config = dict(
    d_model=256,
    n_kv_head=8,
    qk_norm=True,
    init_std_qkv=0.0188,
    init_std_down=0.00185,
    lr=0.00188,
)
Each number is 500 + 40 x the weight over its row's rms, rounded and kept within 0 to 999. Layers, rows and columns count from 0. Numbers have three digits each. The size before them is the row's rms in percent of the matrix's.

# layer 9 attention key, 512x256, rms 0.0692, rows 256-310, columns 0-127
110:474462471519476510530441468494510482483491520461503557457486433539512580422449423489586516469528483482458515496447474515545535522568538567565508563549491503504476505529487520431508495519529512518478449497539501556514472492503519473483519509502469498553496450522480506545494477513428458581530500462502483436502404483542465541552487493525452580446465573561517529513485483566556507536448
098:516564556505520454507473430559436474495441530504520499465478516574440510491460494463505496536478489527554529490492514493589481557544528502442482475477515547485454565471486574531511505512551515491495545449394423465523502446499454437510503477517452467472506544494537516489565493407506461514570528501539499527458512486458537454507524523557543530548574515576508510473551478518508529572511
115:432513573506489497551502534449429473481507488524510523475508439481436485566495451521520503538481557422504460390467513524527475484558516503521540458455543473478500500528507389553513523563567507521544536538530467420436520475557476505550544500442476530556475439487508451548522489486438504445511448482413518538547460461465559498497533457500440472517460436425503560529502465457576480536457
104:502498541494466519488540453473524485469487499522466559552478510549449478491465486506464454482510533511479567501463527555527485509465523484451480551492529529521525508548531496454494500552484449429472466452554531491527509427520514498542459473461564521503549502482481496521481456530407452449512425443511513554437597549525499462425517459553454544519562527516498489458500560560505442474580
107:547446422522487484419541526488534453472523610539501503489448496469494557399502530481478457516484542554522500458460460448520489462506452477529532447553606475484408536551503464553510479491448506600553472520525486473473566557542517423530478451529400409469496554579523532475489387478513561501566500494547561492523448541540496465535487482566529487568520502543515500547413490453506515516456
113:467498502507477485453478489492438435485538574551584512519518538497477550473468513547536569511473502574509513513510505497595446460414458500540442536530550482520456503551536454461571490450449493411491531595512494452486487525501569587539493438473507521487432443518443515529500520486560489498506425485476571546448549456528450488534420461488473529461515546496458510495507491475445440430508
106:480543611480492530559471517479571496450499481501548529468563474523569522504568520577458531549532566569541492419465517485488512494432427513453531475546514511514529476517434511518508494446512547524436478570541441471499496536546551532495454508482418570465475486488519514476452483452469541452514564491546463489491517522530498611483451460561553569504491507459565475415477519490462589457530
107:540428499428546483523456577535476494513523509543444478520567582450502475499591466508524408421573523572475562513507520528524478505532461488490529550503467507499518454585508526470561529472474524534514507518477484555542464479433514537522553454502460508448484483566479516524438562534432484540511489475427511538469533529496416574490481549532471466554463473576488484496493496492585580419528
115:533455486513504505550512544430490445502485532539565476565436489528544488526523491458459488530474495456525463471506462467515518501523515511551437497478546471495504454566519517504489464491487580477571490526552491510469481500516467524573551467485532523468549519490551468579509501434452445446462516485476481440488531556502420504583480473542553479582553553532585451551554500482512519473556
109:379556528500513495476485502505487539460486455534522504563475491441555520572541517484530589545540544513466464514460512560498425506455473474441483479579503500575502460478445522478566526496507521461481465525544566530544514554481507445525525522507463491571510406474510539490519484513481488531541474520510555486530432532508490491578521557509532436478522487480488445502515504555566402509573
111:484517488461437523494479432484491477554543518555517550518501538508464485586479447406582460537424489473473511511458422525408518538488513449469530499491551479594549538563489541496417512508611518490502509458513430478463442460508499492446444526533419513507457477493458449492558464519514474515504505441565449525508375558484476533484460484465508458473439482506541506553542463504468565535531
104:531481473505517412501499517525540466471440428504523504504567571525508528533528480512457505539510494459482486472501561450487480459504474524448470526425468520480533565505443523416545445517537527471544501574584559488534514402508562532485496449514441496574443423526455390486537489517494532480418455432560482472565580520544483427521459476564509494491534488498512519468582439521507505518555
105:470494503474511541531468517489543537517513462442500521525493464457518454444500502517517507447527556501531491471517528441527497453507554500555491514458442528437574540483525469443575477519534492462492533429499541502518515557550453499526494434465484520514528538552408492466524506515522479440522520459522546432531547559519562538534444598516460469502593504562499441474566465542476525459462
108:594489436545473533413486465538583490490536476531437485433514501503523472470473452571501497464486445621550543535492449471539515508544473507520492515502501482554494509451515438541502418469476562541506554535519507488503512484506540435535451542485476489557465533543529527466426528528555499473503484520538459503505469499531458480549481518466506508540561423523390501500496541476467477554468
105:454508497479503559474508381508525487517422459471507517483514462473479434529544496523428478447517500477502548543509494560426491548555487533527466524425464548498440536535551520458521499532476534470511513503588513537496506483516552533501520530540458527502436462527486494492526546559500464501488544530600495553459476500539479477485544475534461529485527488467483491599463469530478491476499
100:464495449533567459489487448528481521471447468562499527459531591549434497548500472581473474501482507498457412525481547520495500423489548450483489517559462480491546509467482541499577476514528470577518589505529501474512523546522582484490396567449453477486511542526522467583478484525542553481530495550486565516535553435449503541450531498511538522411525544459462512460418491507482522486508
113:413564513505525485418550512471584502535476473448458493457425565510524468510519531422466533522540504542499484511572529528440528511526507549486523507498490536521480513531474585597526514492485526494492504560561527489515500451479434473490488475578478470513478438519467455493522574419492522518539522541433520557518481478561509469458481505495547453523491473449549458504462522451502569509454
106:466524469533494452565558499476524416424466542549499466447510511429612569570470502520503506479531513517472480515530506536446426467499503505498439580520532493497469504568512482449564529466485532494477516477524568491467475511483434559500521507572535527505477472469549477541500511504491474490457456503471479509516502509465456453514520453451503443559524556482407539509526478467469581458503
106:565446499480575486441560537443479539524541540466546490534461487498475546475513484428501452493513509517491519488524527497459487413553475434536506498496496478427542419466516506492541480423495573515514446508447508518466454540496524527438468459451517490514428529592524538539456456456560562540526443485444471474444496475478407461516429523474530473458573476464523516536504420489552430567525
105:464529599561483533397497460572523532496564449528450445497431564508508533537471588610508530475501478514467470418419481495482422439474424458497482512462512491540561452453463528496501523536580505573471468471414493453521523554499487486442543492557492506539517495507490468452553513471420540480479486487500527505491590553551553509523534492519553535518493447545469476482465493493483559512494
104:469504471461566546540506491448454467411468534481447528520549542482484573498551541521469412496492508508508425548510492462559484562502473473511479508509468562450547539505465466499543530545498421505487454479499481482428473483494449492460551486496537554485425549512446543518484445553568520584488529453478469569460505502480506554587543462410520443472523408484510451522528469572503474455547
111:553506506514371405485499468543438561479496555474528467479435459446512516490529536520452482481504487470516517496458544447498573522517521464502458592501526449397503520510475419485514539488525452495501534556491395482512539450489511503528462484521529470512501454524516560475481502535449464477505563561475489536550528442579508532458512480513520485492515588482503495459516523536513544547465
104:515501530522540535439523504548486480451519558464576518446511553550491537511559507433508450474571529537505499490466533422476447513492564512432444505484519482558524485458552465623474503549515478497503531473474463486480468412521527474523475445475507509543510514505522510462455497490505431532523529484498455489602540526544501467464522368524479498439494440478467530527520470519443482498565
117:514577515436560472460454453531480539547479496474456539538539533479457466475422510477515519552479450463424475506521491426519431485518513491482486457563516483569486470525459537474503527478381505506460491520578444510549496444599490483495525535472544529534499484480509486573518463531473513521579540529423553541490499455532388534484485509535494492496454489516452504492490431453549542444491
113:561487522428510523506482518492505562524547554465465479428490457548434526508435445499613488519462571436517464442459539480518502481564465455514525528518512554478503546584485565478453492527531440455502519515457519523534472529498489482535478503462550517480510558472408465516498510505445447499483588567516536477545554534514522469474516519521479471505473482545543536543438482505514531508522
107:480487529604464471507477562448509557521556570439552504439514479484492524541562432501481491583497481452502434497496513526620514496486485502457449502478534475561469481452530478464445503498547524550524477511472522450439438572502519524413472429619501535497544514494527486464473563439435465457521493479500491534552494484506507460554498518497453464487499513494428540451562515577482469556537
108:455500536486564521493464474515469446588522509470511430545492495504501495567514451498471521493571518537539489470566429491504533480586511475474559445495529464500480480432536492531458450491518476457453488435435508576493467477502500581485513485461494495522513463493484469392514505506597534634436505426445493486506485457498457470470569490404460526568495488433459512458518483477459492451500
106:501531518496532539505521499500433496569518456466531484475463486555471534424502473437480522472517503451502433430558489506410486472554543516466507516520463490475510437512474537546378549522572499449483459497487554473438541542511513567496565507519408525528555518409521519465448526488536498505399554497534440492417490429491456474527502371490515504431499417487524504490527527464543495475565
114:548548582503451491481547510432430518499501496555494526516472426520481492536472460557471419468494546532465610485490448512574538455487525446524554505532484481518577570584424479506463505515488436469468579479430506512547482502491430509454521534553483536527479530488569498497491458512483496538492522486438540519450597541447490491467515538514480521464483451484480440505570536593442520482433
105:462486473563472449575538438564503453515529483516481543543461455495522480511540586526525509512479432528460532565446487503516513469520520550512493572454444558494421467492462584497482502542460524512583451444463475468509463499468480502501474511471541517470635510505406487448434544462527525537487543487528531558509475490542370537541561493506511552531537490483561497456522455505525497463513
112:607513397490551517575523536546485512503430507501490498402543515547542469538475424449454480520548484494515538547528467448567506531515488544566544581441502484531472512508519548460480439491426533495480492521497446512398543542538504506534569471504498552535477494530481501515507493485454526459489551464551469499426494569477505467544510526504519494471463524555489491500507408547474489502574
111:518488514464437529560459506539497493469505516591492436507522522441471493453482542488486495424495479473395443498438517523471493480466486573537517433441526566502545511450438507466520467483538539459570505495522495545461436480566490569543477570509481520441473492471458492510578527568458580569380513503464574524530445434568508544570524518448573479526509514463496486495517460508490494587470
109:549520503551600386490525464439489486492509481507536499444471528408486485572570457521503425491438477543529461500468515547487454559518469472501555451481520404562479471509520556460500518502511474507527525526490489584528529452521482572537579509534421525517404503522551535479473521494473597497470441504514491522517511424560513537474546460441469563464576505548442510545508469468499473528508
107:584520531524515520535427510542525542531474519548432527515517485557505519463505484452563521503426489432526546526494485505435469489623561521505430460561498482469504493439423494485506400466504428474433425519476447450456457509486487499605535545560479506517458488515463451528530528480500532500466494480513476467479557447563502440489489558456465457496479538534605479479481516490475464456501
111:499507527534509582516563502527463480432517444441540432543608529522521480551429420490512560544474583494438565514479489502508452541546506539509454525533428493527493462519592481635489581490446496418507559489539470555487491514531465511537429437522487469509478452504476421475443500453520469519561595455537488504483565546501468522487450490541471497489493573496477491593517484523445514479448
114:462476517503523467509505525558519502562521443573527532505481509561477538508581566511548501440442504537459585582501498500486529463543469527495516467485495425519518464515499474498501478506435459555497473513497599499481501475508479466457500524506548506456433504506501383472476484456470552489483528566527452443553497514522502479436479550556493524510492591530439487546483485519445488515493
114:507452561472470495538554499537522562501480526505492500527523539490545599485509507474518475511548433483489472496490441504516459560490500577532594531491522522470512476493450439518492477522505449533482521569514516576501501578505486492481531467597435447511495523508505436468453443512541478414409498512452572408492527492456510475473552458484500571521537459569499477485524512503513412513465
113:534561500543476526468510479485434510527505482441531503447455497529570501506529498456574466579452543516483509563568483520469497422498480552503469548448434513483429517484543509499511402503516448551502511474518465493485528546491498462500502448527577477458457485556436450541461473499567553515566476524508523468448531432526524498477534467484532512422471474453516493484499500494523522601519
108:513480499413483509502490513558478491454459426483563456490490585481536465493439490432497472513583534564538538617484467501512585531500541513482496520492471540460519488496430449465484584557500549453502469521540508544505491482427508486516485505508483465516434529501431499565583485465434501445488485560498503565545504493431518454479477456417484532508538561487512577462526522510455503453486
105:528501525501420498439473528460476482565408464444470523495488502449529486508514532516494592475545527475467464506574558529477514550484489525531474528535473466517541527508527443529483555447464476505588447453461503590535560469515498549459523528468476496479517497496494552554443537534491495480548382523505542460549448449549534511482456451481458546533501438480528492476510460485468522532461
110:458509480529529471530483462430523421459527569532511539491447522428574540516509451573480510519510516485495532471424514499493587476530483468485466511483503492420474483500446491442571427486548479417478479499522597501525568559535510526518522469511518415506438515468511458517501558465466525491564455410470479512560418420563511444481471474457507496457500487510529501501454486556486450505534
105:504558537503490445537515532520498528406549480483435503465497532542480507528528489488550436506555561528520387535462529594509525539420522486516525478522491499487441487497493549553485544524564525491551521472539441460541445522454409526458509520476434478549508550501528445482508505444538480421566492573519532473546536427508453442574466494471477480482495533517521456481487458441455481494466
110:488492490554460423561406571524532447525400524535515461445494444434499534590558560524512517554448557524524538493485517507466454523468527449496462504528507482517511442518573474513624499485484550473523528508529464481505516464460527599498431498559611584549430525495560478479501531538482516508547480469496582487529489559478476481458404481525460564483478444502500491487442517464425427464520
111:454526522529516537537553522472499457510476487522506568531514520468409471481537503504438502540475551491505558558553571443441495413454451505476493501480512443457488527547461469440474483485522466460478528512501502480623456483482527427442496474533516554517609552512429533474467475469415519604431499459540451510500521568519464469562470459501497517473554500499495509435502461428522516503476
106:502398506513475529494485505460451537475480473484516486542474499446564614401508513501573479513467440534473489529502528538523595575595485606508494464515494544460510479509419498547438520561489558480519465575485528519507485524544467537474510495426520539485591456520590527452483500498530521433496502513441446490465542509472508523462484488498457439510498500525534542524457526476455491486517
106:555495469459413514481455491428509480537503555479529449539520436405504487503536498468442519491548479513522530453394478483493442484445462585483504524528516610504525561515411509472531500530561500438538476492537531499527516459479492517520585461415511484517489500577490515510485552536592501424444561487494538548506496489534482473478467477428529513488451483485579587501463496530512506503493
103:481388441513450510500497522502582421511514556507489549444497523567510573492473526430464577530527579551531528518521585449493511439501457525570501432480489523459578497512467482598439507553489516516463480378542500582526559540491553496509505508569538456540438434546516452490529537486490558548505524523475523488524456464501544526578550542435534437530470535430497541489438531445525476513500
104:391519449503457509419470479594532498556615472501483473581486429514520533526475467467502486535498554509494486499478525530479522593508531528513511516501436509571501578476537440497452509483426483464496496445497521498467496508493518504459490530445545478584542515493439445498449457469547543507542433526515505554568488446427485582500441562507548551529548450441442539512483528528435487443490
107:529553490495466515470486562510469496515468503538464495416549494543515448446501511441488465537505468576434524570503553529591489532548470519554496480537508487441497523455486515526457470540452510517492568553520508434480464465537578575438407480495452600531519486497533482513569510464510399566535552500484488489536489517395479527436514542479433505575466466488578534480593507462486452564520
114:454489498514485510544516476427387515496597436433522520513555523481461415482525527432567458480500476470484522551405549524483503518496482547533516503537479511543569471455434522585501562499562525566526480588526476502540412458489527480486495507514509487490492537519533467563510533489471478475481477503514542522484496526526475548539488439577496478526466417476519530490488510512440455528526
109:554466502416486452505519510506457506579522531489504566446508531549579497423491480445501532558548483454551465498488463550496494414470454504484465517504505501486491562529596467532507478561512389531531450542461458490474494491514482507568480524513530503493500462499530455510528471469526465538574552524454530469538428540485501462558502504486540525507473459522498525490494513536415534548504
108:549511486581496407502445474535501482474549445510501524481549460554510486470538458446553477494514535457517484429527554561493441502460492424473565570517514474495474453555470485475525501579497486587582566525537496470569414462518541543516581496475516439557473442539531513498538485596497567501513467422488543493431490467482518495547509506530501469499569498459523553520496505498502541505580
107:474428540503560489523544499472521493518429557503459425514531458488468511598523487471478516486523541536521401460414500507561505525496477532503509463487477410494458451509456521542514440532502523504508555530420542461528562503497444499489503387505530495544494448571483547503505483592518550405529601468478467508506450531585489507519465456533549489503504489546480546512509505533526552454454
112:528471560482453529521447484532508551525495484461499488507450496520522444486397563552526494509514499492496550445537475511461546455488556461506499534531439533483520557516555559479525578538561463402487453490600482492507461544526484524547511402477479460448490490450527519504478568544462475509450506496509546476543450458466433545472532450538416508549490498525409480513483489439586441543462
104:413533448524475505445547504520513463569501462454540519480553545491453462502498458544451498455475486532495494505474544531517450459425539494481507555439431497505518508525496564561460460422467549465525492519477516448509540581497481483484491410441445506550460521495480531544506516509419539519568546531512492530493483520503453490555565439531450558487506480507546437520553500404496514517514
# layer 9 attention query, 512x256, rms 0.0725, rows 257-310, columns 0-127
103:530580563556519504541461504530463501469506528520501540455544457537520483464554488435461524522558521495542564508471496547515439554529472448499497493524471529447425571446579552479510468478497511416521520510506443442514460479540467494521477445517543509479448542515569499432588476487464451471464535478468484498448515490471445464540487478496543541503523545510471490482454552462569484455493
103:472539463475453495528532524489533488543482571529500473485520448461507526474473452510470515585506499538473460490521507460502526533444417521483549473499525489475491458564413500484515490542425537514496525478456498487475502488544486466432477508520514479570606440470553503486555497455415510449513512440468477473472506526498488402619503471467442476508462507438450532480501497459566591460521
102:523497508508500444506490514500498498492480543482479618560461496545464500496461429493441400484569475527478546524483526547500525526472493464431512455529485575477470513582604526466531480478517455444449538470489553490503536485592554521530456482492578549508520560435491525484436471508515419516478403456534513445450484559500500454556558531551542488521576432547440499472501563547484449478509
097:564434505497497439437541495561551539528517524527434440527506491499557545501486516470479436518404449497513490500403474521539494480531529447483521481533536450508485515521460464523484472458411469589537476516559480504482517485478513485484519534479456487433523522534466515448519513482483515472569496539478587473435465456521502411530489572522558517552504552549558493534481518444463527524504
106:513535570558446499500487445476471501477574493587560476486495544524428521485429572530521482515565521488527530449477502439579489488438527507530429509529502519557480477523499496492525492497488500492539533532559503488482455481599524518552537500497517579468461475541499530526434464507530468585503455521481480522467503544467481489526408518529544460458523537585507529456466519495506524509509
109:481491560508516530493506532502518497503515496444537534496523433579544479495588542526451565500536495536594489473467486493493501509448469552488472445578500506533539518489396506565472494528475490475450506573477436531486466517457557515470477436462415586474422510524527549487506525436515531431511560482464517516507460501618472533536488496539545510458472463452540482484544537500495495407497
110:490465509401516511442470560521457537463480565504445488480530583493507507550551492439510511415496462559495555463514533460489500504517462482516536515457475482508565504581560499425475528441499551534521476529474456502525449506484478532513565483547466511502508543553486499516458506544456507541456492538525466546485492426469446558473486556498451491560456530567452482495431524493598553488525
097:478478510437536550513490550465554487540532617501544490515453514484544494469524466526467456531484496481480519483508514432466421544482502490479479470468590532476418573527545489497565466492458542507508489546508485501491524464516465584453586468523451525488535539481535466557527546526493422468511474564509435412518508505534481517566486480472562472548514520549492480499545511497548521482486
106:414526518469498577486457507501530440494482455489501534512501535509488454562475564462525492435525519569441517466486476501469513497530457523487519540536544448483513521496484499516520523419454470564495482499566532434553533529479467448519503500529464503528460420506507496541453468544441507560477529501467520407494535488457493473481458494482553462544517544508507456515515503461518424508567
103:485489483446495475536508515437490470504509469519526522538504510500512539574460484467497515507464486486507553465442459520377523581467563464466541543521470475508514463535432504568481481438544463522535533502453492563478476435510442539471494495551487471502431494512428466517537520482489473497502474431556416563514484498485470534506437496418539480440481531508528504537495489481512500518494
096:538518519481524439447509492561522433509513436569425494523552550523496487510494509448419537602456510438468486502494513441524447533462474527447520537443429553419518489497452532515530496499534489506526516555522428532581517482502493500482534465471472515569543414505419478497571494457556573553507517442479478464522504581521478504501473497520497536463520460543543550443545490509495540497536
102:449472487504494573555539472486493555462515496493539568500523496492550458455515490467514460514528518495519457535533520471549507510512501527591445516508499540469500519470572471582513418505449493537547556459517552491525517535530476461518553471500534542523565527531436489497525529488562475429518478471506516440491477477530490519491498561527378520413494560538421506513498470489516505420536
104:603500467528468514494511515562512536515512484497524502532484481543477465493458488460493562495458406533564487511518471499544553492456581507517512505461533452535443468538472443544515541447507532496583534460549478465481475466470535482550478534450460442558511541462471482487558470493516501524446505561569503465517504418509433491527434508498516524437511441510480461541507471600520446533514
100:483528473444478535520535482407516454510499462496511547458503503516537449539493462567474490466455458452491528492549580464506578526528512491481502579482508483480489437538451567458434555494559502522497447488614509546460537541568542573485489521557516522451514470433558456485493546506468471528408588540479437524564458447524570483590492404581495504425521453508503507470447477492468504543497
102:483488432497533473516422518435501529495429520547578507456470568517457374512533489555533507484434513475443464487491480446459460458514503519447464498476490460474444503496446482457585535476517480518550512528543493467584466507539517433499460506445507458505568591548509549522492479510476531536488503456573491504533516452469491532480530431530523499442560554458534504418473499538511545521532
106:452533442517471473510555544522559487494491480483516510480462624482585548527474557466531577465495489549516475510514535533461550570488507559487545477533518498579518470526481537569500524537516571475471483539481571496419568451518519492424439536596485493469473437564520490416493545421548524478516565618471508539525483526528454467493501524504490476523432428424529401542471521443527548533465
093:450551476498482488544504501523499435460434449527490537493537491518517545566555522532514518432496478409405475476571449507464501470502503516497461520543530477542498573467561484523526484473570527419522498455553555553482481471507495549408522499555520497496507498407582490550523503450547415501461503561456477497486508511476511557443545486544594482544558570489435478505520485448481446507412
107:497507423541519486518542528431501592445534496536482494490416534462396502546478510458517464485550515528517486483477485537468508467554479515508570521488524484446531518545483495515476495417585580541477463490429515508416549479524471500400558471484503540455541516570540551467476434480589503553536438481504482462432477512475437503513502494449517500424482470521529566542479531495543517501555
105:463534525487526578494521476537507516493588491528485530524438555514522512546523597558507498536508506524443454486449489487404462453523493437501457438399493499530578506419452495463435474438549538529540485557454519517564526546557438556462457467501451485472557520497463475510476524490394508509488482552533567477506498480510492506499494475539548538543523395534487487405424519412544525501452
103:452544514488554475548492485516501511570488533468497464451452564484456568443509515532460514476452475497542498495518454493562597578536515451525531552495476445477543485479474463507517527472509423577524473539501561468482495471557525545519490471467463492541505569425556483459498425534530484603541494502444487478464494550526514580559543425471454483528507476449457498420481494565527482537490
112:520517504498498449514523552481493549432503555553549498461417490471599557477533515558470514470479502501549522514425541470610494537483481439528465553554511476474526468511435492518492554453507487477380530568557502531517563527531497486501507540506513501478471511560483526562477470448494451467478465572532527559542574436546405515491466493511584498510460548478494454514487508489549504483488
107:546477545533539540465447475559502436460573539516541511462527536582506554513472465488550467447560583524478516489498515492514467475556532504458507503459570485497529477457586457543498449523542520538466487479422453466551529443504486514550455518467456515515532455592515444479442477501484482505493472494471405519524559557452454414430536494530543493467484398484432492511560502447503493492523
107:512522493478553535494536486531542499508478558501495558549525526535494448476453500458559515498499496506489479498473534506533441495491551482464500477523545403480493450585469547466561514537488468512431444592565474538499531504566527504479463547510455519504482503474536537529492534564481562441513463533485549534560483460582508520467487435487503464527472437580409491492533518516507566492498
109:515549505462484464482444479476484531519468529527474490508538492567489564510508429509569560493423495511395486508555571431471554507494475480534547537527526548527528530530526475505404451522507564507542531531495543463499521446571408475501557460490457477495551526459451505560438422474453539520398540533504515464570539462471540596465506475481545490531482497501565533489463507534524535470472
104:497505608573470540509493566494502481450517500441529589494499493485442509470560482560533509498444525490515477531509563526592478474516455552493492495474517454486420511512517407484437498503554485402494496476458443584546442523520474489400481520547478509451477495514419485516507562514458497473550550517481487464608489547467509444484482505539530502475527444489451520469528545529500482501510
105:520528571556520449478450448533476482440495505524489480521490526483500503587489485451478508525527600522529472447541516510454495480539441496485504429522496527457462463438530501556463493526525466481454431491473510562523435531515512503470536437494563518479489434521586508481497497584505599487467503419459453510462495501486413487506602557387508510551483482444443558451493441498518512425547
107:526532553439518513496478506442440474466476457448542533534467498455540583441451469491473540492480543463490462488469498565446537433511515503467525477543537503420473468521456456552517440510486452471483470471500499509492511492445493612534530492449489474554511494482509501529469518484521561483503525481487471508432514470492442458536495407487460524442498444549571511553522532519573547469511
106:509529591480488542519433490536423461477519507495424482450494518488542491588545478411428506416559553500469513472508491494504489496512534445467565512438525534528505509522554448491519444511510483528452526468445535491574457517524501485484396598467517477505441437527511482463510453519514461493542441521479508492491541533486459516476528484537423500460469503606410392534524516604436506443501
108:420550518497452526526494405525514423497486534485499512502370483527535506557447550493516543494534471527459490576445489518502485488547470527471536555480507549462462514493486562504500453522500571452508467449503485544507474500475505523540452540415515465525611499505482502483509470473533607471518533497492446470468516494522492505512541461513454552564513527462475530507485474474532589513467
096:497501459436513504470473494544489461488443490484459489431535502494514513544508456549441455415493461478490477519546490524570576520541506510627526519480535507461512528474552519573484427493434543530470540475484471525446492501494560550501525587492490544450500473522484490535490426559502594473465481535533546507501518533450440448540464580501521521539435475486501477566576448565436472483579
109:547473481490529477533476531496550564457495453505506462472469514485499483449457521465455512485493467521484567464458519465450525447556478512508578447476481494492478490539487463516513464485479525472506485579511490546506382489528548511541433539493501511425490547535417430536513527532530504569488535534421509486468389498551510515512556511369459447497483519503498528496545468503446535468487
108:516583513519612495476549421486495511527416438607525510451500476495522453485507514498535506510487448554484555546525477557492478521497472499605533461482472440544546509547465540434423502455500472504522505509488548581507505437537535556474526512510439522519499525514535529434531509484472491465502535469492497488480473441480561561493504508469487586518574442518451557549486465472513497491480
105:573505455519468493497526556520490518514526513518497529526503547530503533452488469450491495581429486546567545500537485451412477478528529475480422461530556486443496565511474491555530442537548452528410490457508447455505480544547468502604481488525459489532511488477491413555469420447483539522519493465472527445427506461553447484542546487457449479529431506493597497539469490530564483471533
108:511499526499558533511472485524471460490476468454519504585545480568503391521404469460428555436475533427503522525457490477440511539477551483452482512546483512488459502474560466602533551487546442475521598501530496549473469500550518549504405479599455541557458436503495434539431448523561446558570503509456512488542509501424534535514548509559502554490469538508484476546489457531491516496458
109:524452499537514468529518465483513482492552542515580530544492518489499575509519548489485422489460545490489545495478502462452548454541490537541421454464455479532471440446533496497518528464449495463495477561449504496443505508529434498488466517467481489501474496526476452492441437544567501407506569588529407477548537456506519464455555543521541562545512558573491479521522469524502466519475
114:597531595439467489420537556563514596475460516522484505474509514516530557505575503485484469544447529461460472539508471501573439481523471540504548483468483472484533435511454493487467501486526486485468483558517546534493484591530508528507476562556495484476551537524521420425469500511547502522382456502469534434495449529494547455469511470449473492522532435530494462470499521530502422520436
097:456626509528480494497496527517493516595499455441498495451421468539574475548502479573561460493453559499529476528489474484515537537513514636432545536458433471501507500469523476484477504449501437519468491513504512521492516495517488445452529535572549453556483498462502546469409462461525488518479482551477521471467462441536493471531542486537467542469475485519517553488480548474469472531510
107:486446505457492500450487544522458490499505443510521467445507536485514421485449536524554491455559411526485486514493469508533559538456501450516557428554537530447536469462492515537450481497483489517512509490550470509510521473466476480528500469480560466487409507550415495513469511511416496512435458533495511568505511390462552461476496445466523557528506527516497513517538526462503487445555
107:503487546504514523548452466458494428572445509407520560442544486502439475515478558493451554514533422499438485502591577550523472436428533531510554524558465480559499496466551511465561557441486432481550512483497547548492505463500475533439497556536457507497518487467444566556463507528557446526547487487499519511589460476553571549479484503474519551511423433522490432529501479532476504501505
100:492499432495484488496525476451470536477548452520481495462485494415529486468559474580452499491531530523466538519510408496483588518482481409471519522556515535470439483467494536389507471567498517457442503489549516492467569506500504552492509492476434410521472466485466511466507549437493501481603529424451494454518403459482470479452469546505536537451571573525516478549508522552490553474564
108:486508487475447497460507516521531486391482499524421484478437511483497476439539501545564478517513578533549493510500493521459555520436481528489517483511519452524510519495425518550471518516529520482479464473519451444608412516476375498515498488516437496522450506502544483516497495515526474390516456617456500481486471468533458486493401516518535491536539539494542497489457554415427534478453
104:454491445554515527485455482480532511446409504522506421536565457520553507551505471471560528461492566501498482495517458490508482533490522435553469447540509483525492490524536512462575497539451571508534594426465439431478516448472486570484465474535547580520460517473506485516526508521489500517495530452530570433504444481468429499453464493563499555492511484459549474511502477568477440488438
109:461498564540494531489558474507477502527462535502449580491569515471410540498573460495502530561467516449463470560451490477454514438494488489504483530490475397556488513582481485508462466553523504543440503554498496476633468491434479455468495499461557480434509440591494498462463518479480527501492480617549466499497510476529508525536469507491495500449529461517488512573462509558537459443545
112:505480495525488476532471500502485494494597484516538475499479448476513515489553462524536413593550491511491522488505547584481561533510502516537508487483476533393548524561441464487498503536533438480519478573562543441463540534511472592491490493465527554548539513490547466431501451487468464504490489604484500473476519487511513519456515435542476439464498417414478495521461555522561437496468
108:550553537456453483492494465401491483518530484535549467573508490446472454530533526435446582464543502435480528466583575469465507517490503517547480494503548548423519529508490470496493526512509431434536503455483506515494548482478523489520560561450503502477532538602529561511496517502530521458442557481488497506474544455560498480427454473468509484515485493443522532509435406523538464511473
108:577436482589504495526480499514540474508493512502473495419480473556440541564504515452499443570582558506493534529568565473487505475460475533530490506465478524440502503482528512520455483549409550468490442404497430516491492539469533494468475497599444503589529549563465439503537480430552546501483544483517486522552469491489546495529475620483495472495515520477513513506478482485525512468543
107:481431503515497478559501457505547497465506527428463524521476489546495516503450474488568415450478492527508504519427517501548499494527490492485560518478444574490537467517528427463452475553502486492445476477428502498542520441445524468486502524454626464494566523483502486580463513395498556527624544485507481519550472417480480530526498550512609536550523438464472534577480529505474505498553
107:537521454461524425524513526465520464500532540473479483477460488498514452569477547411413523541524471525468451527507556520501522547567482475469496504517500482472516474460473548552464455494443520483405568548564508519505506505486522548499448513537520550555515540578503518530574458492440473459539470495507409469543544481433491504475533528454492468503416464481519507493584508449487480488509
105:471482505514453440462498492490445506469620485493504464542499499485447441467517559505507554463475515559485483509553466527487505523471453559528536536513483521537543479515493446567491592437540583625477511567514486539450461477520483467502481496455523427541478558473459427486452509438487465417507461487570512560500599500527497496494496496561511500566485480509486492509453498499496490473498
105:540525511463534487523480520475447510556503502475503502595538538507559494391529469475579515483519471475533435468526383507444503423472458536468454489490547470474531545513495488509534479506484468533524488538514499490477516524529468495514500521591504486494524497476515382504469516506526450568540505485479576411526467484467506529567491474507543465563475485546503555486507499470485562538547
099:561500510472548499532580462525489445504471487535508581476530568515565545534469463445528473440486450463461528522464541518543419487480465500462457516528479539497536473567499412497471479508458536489484521485460482469562452447512512466578516503508539546584516432556521478523594519515474509485562463446548497487545409435491470528507447468586526449510452544532485537564464508515548478520504
109:378493554471487458518514508523459469616448552511527420511521486498445578527514433528508492499409455547479465462490542460499465578490479509566526501465484520502437497506466471504517511534512534474573539485427570448480573477517480497483524444583487489542491505581475532516505515540519490522451510516511500531483449454546477503524452452538567507469502498465409575474494442534529499498547
106:477471533486465559472450570548518525473474483442469505446496454550555470502427490439517495493565469546497557527503513568466546437568525455472484498527503523510478521486557562499528597521493487463465460457502485501484456543500480548576498505517467434456465468436444525560456502505453535506505472484451557444499432571461434553481514467531448483547446477466490487517512439473564477478413
106:480486514503502518478492536545533535474534530421504487488566512488463438469513479527468496528533434616523501520503536572495445474497466445496538530432507532438560542522508541473521458456421569485457582469427510500499523530534473520471441503463464517419454486514479521518552522521499612529557504516459505482474487554459457498562535518569486528533523448546542500538552560501544510465520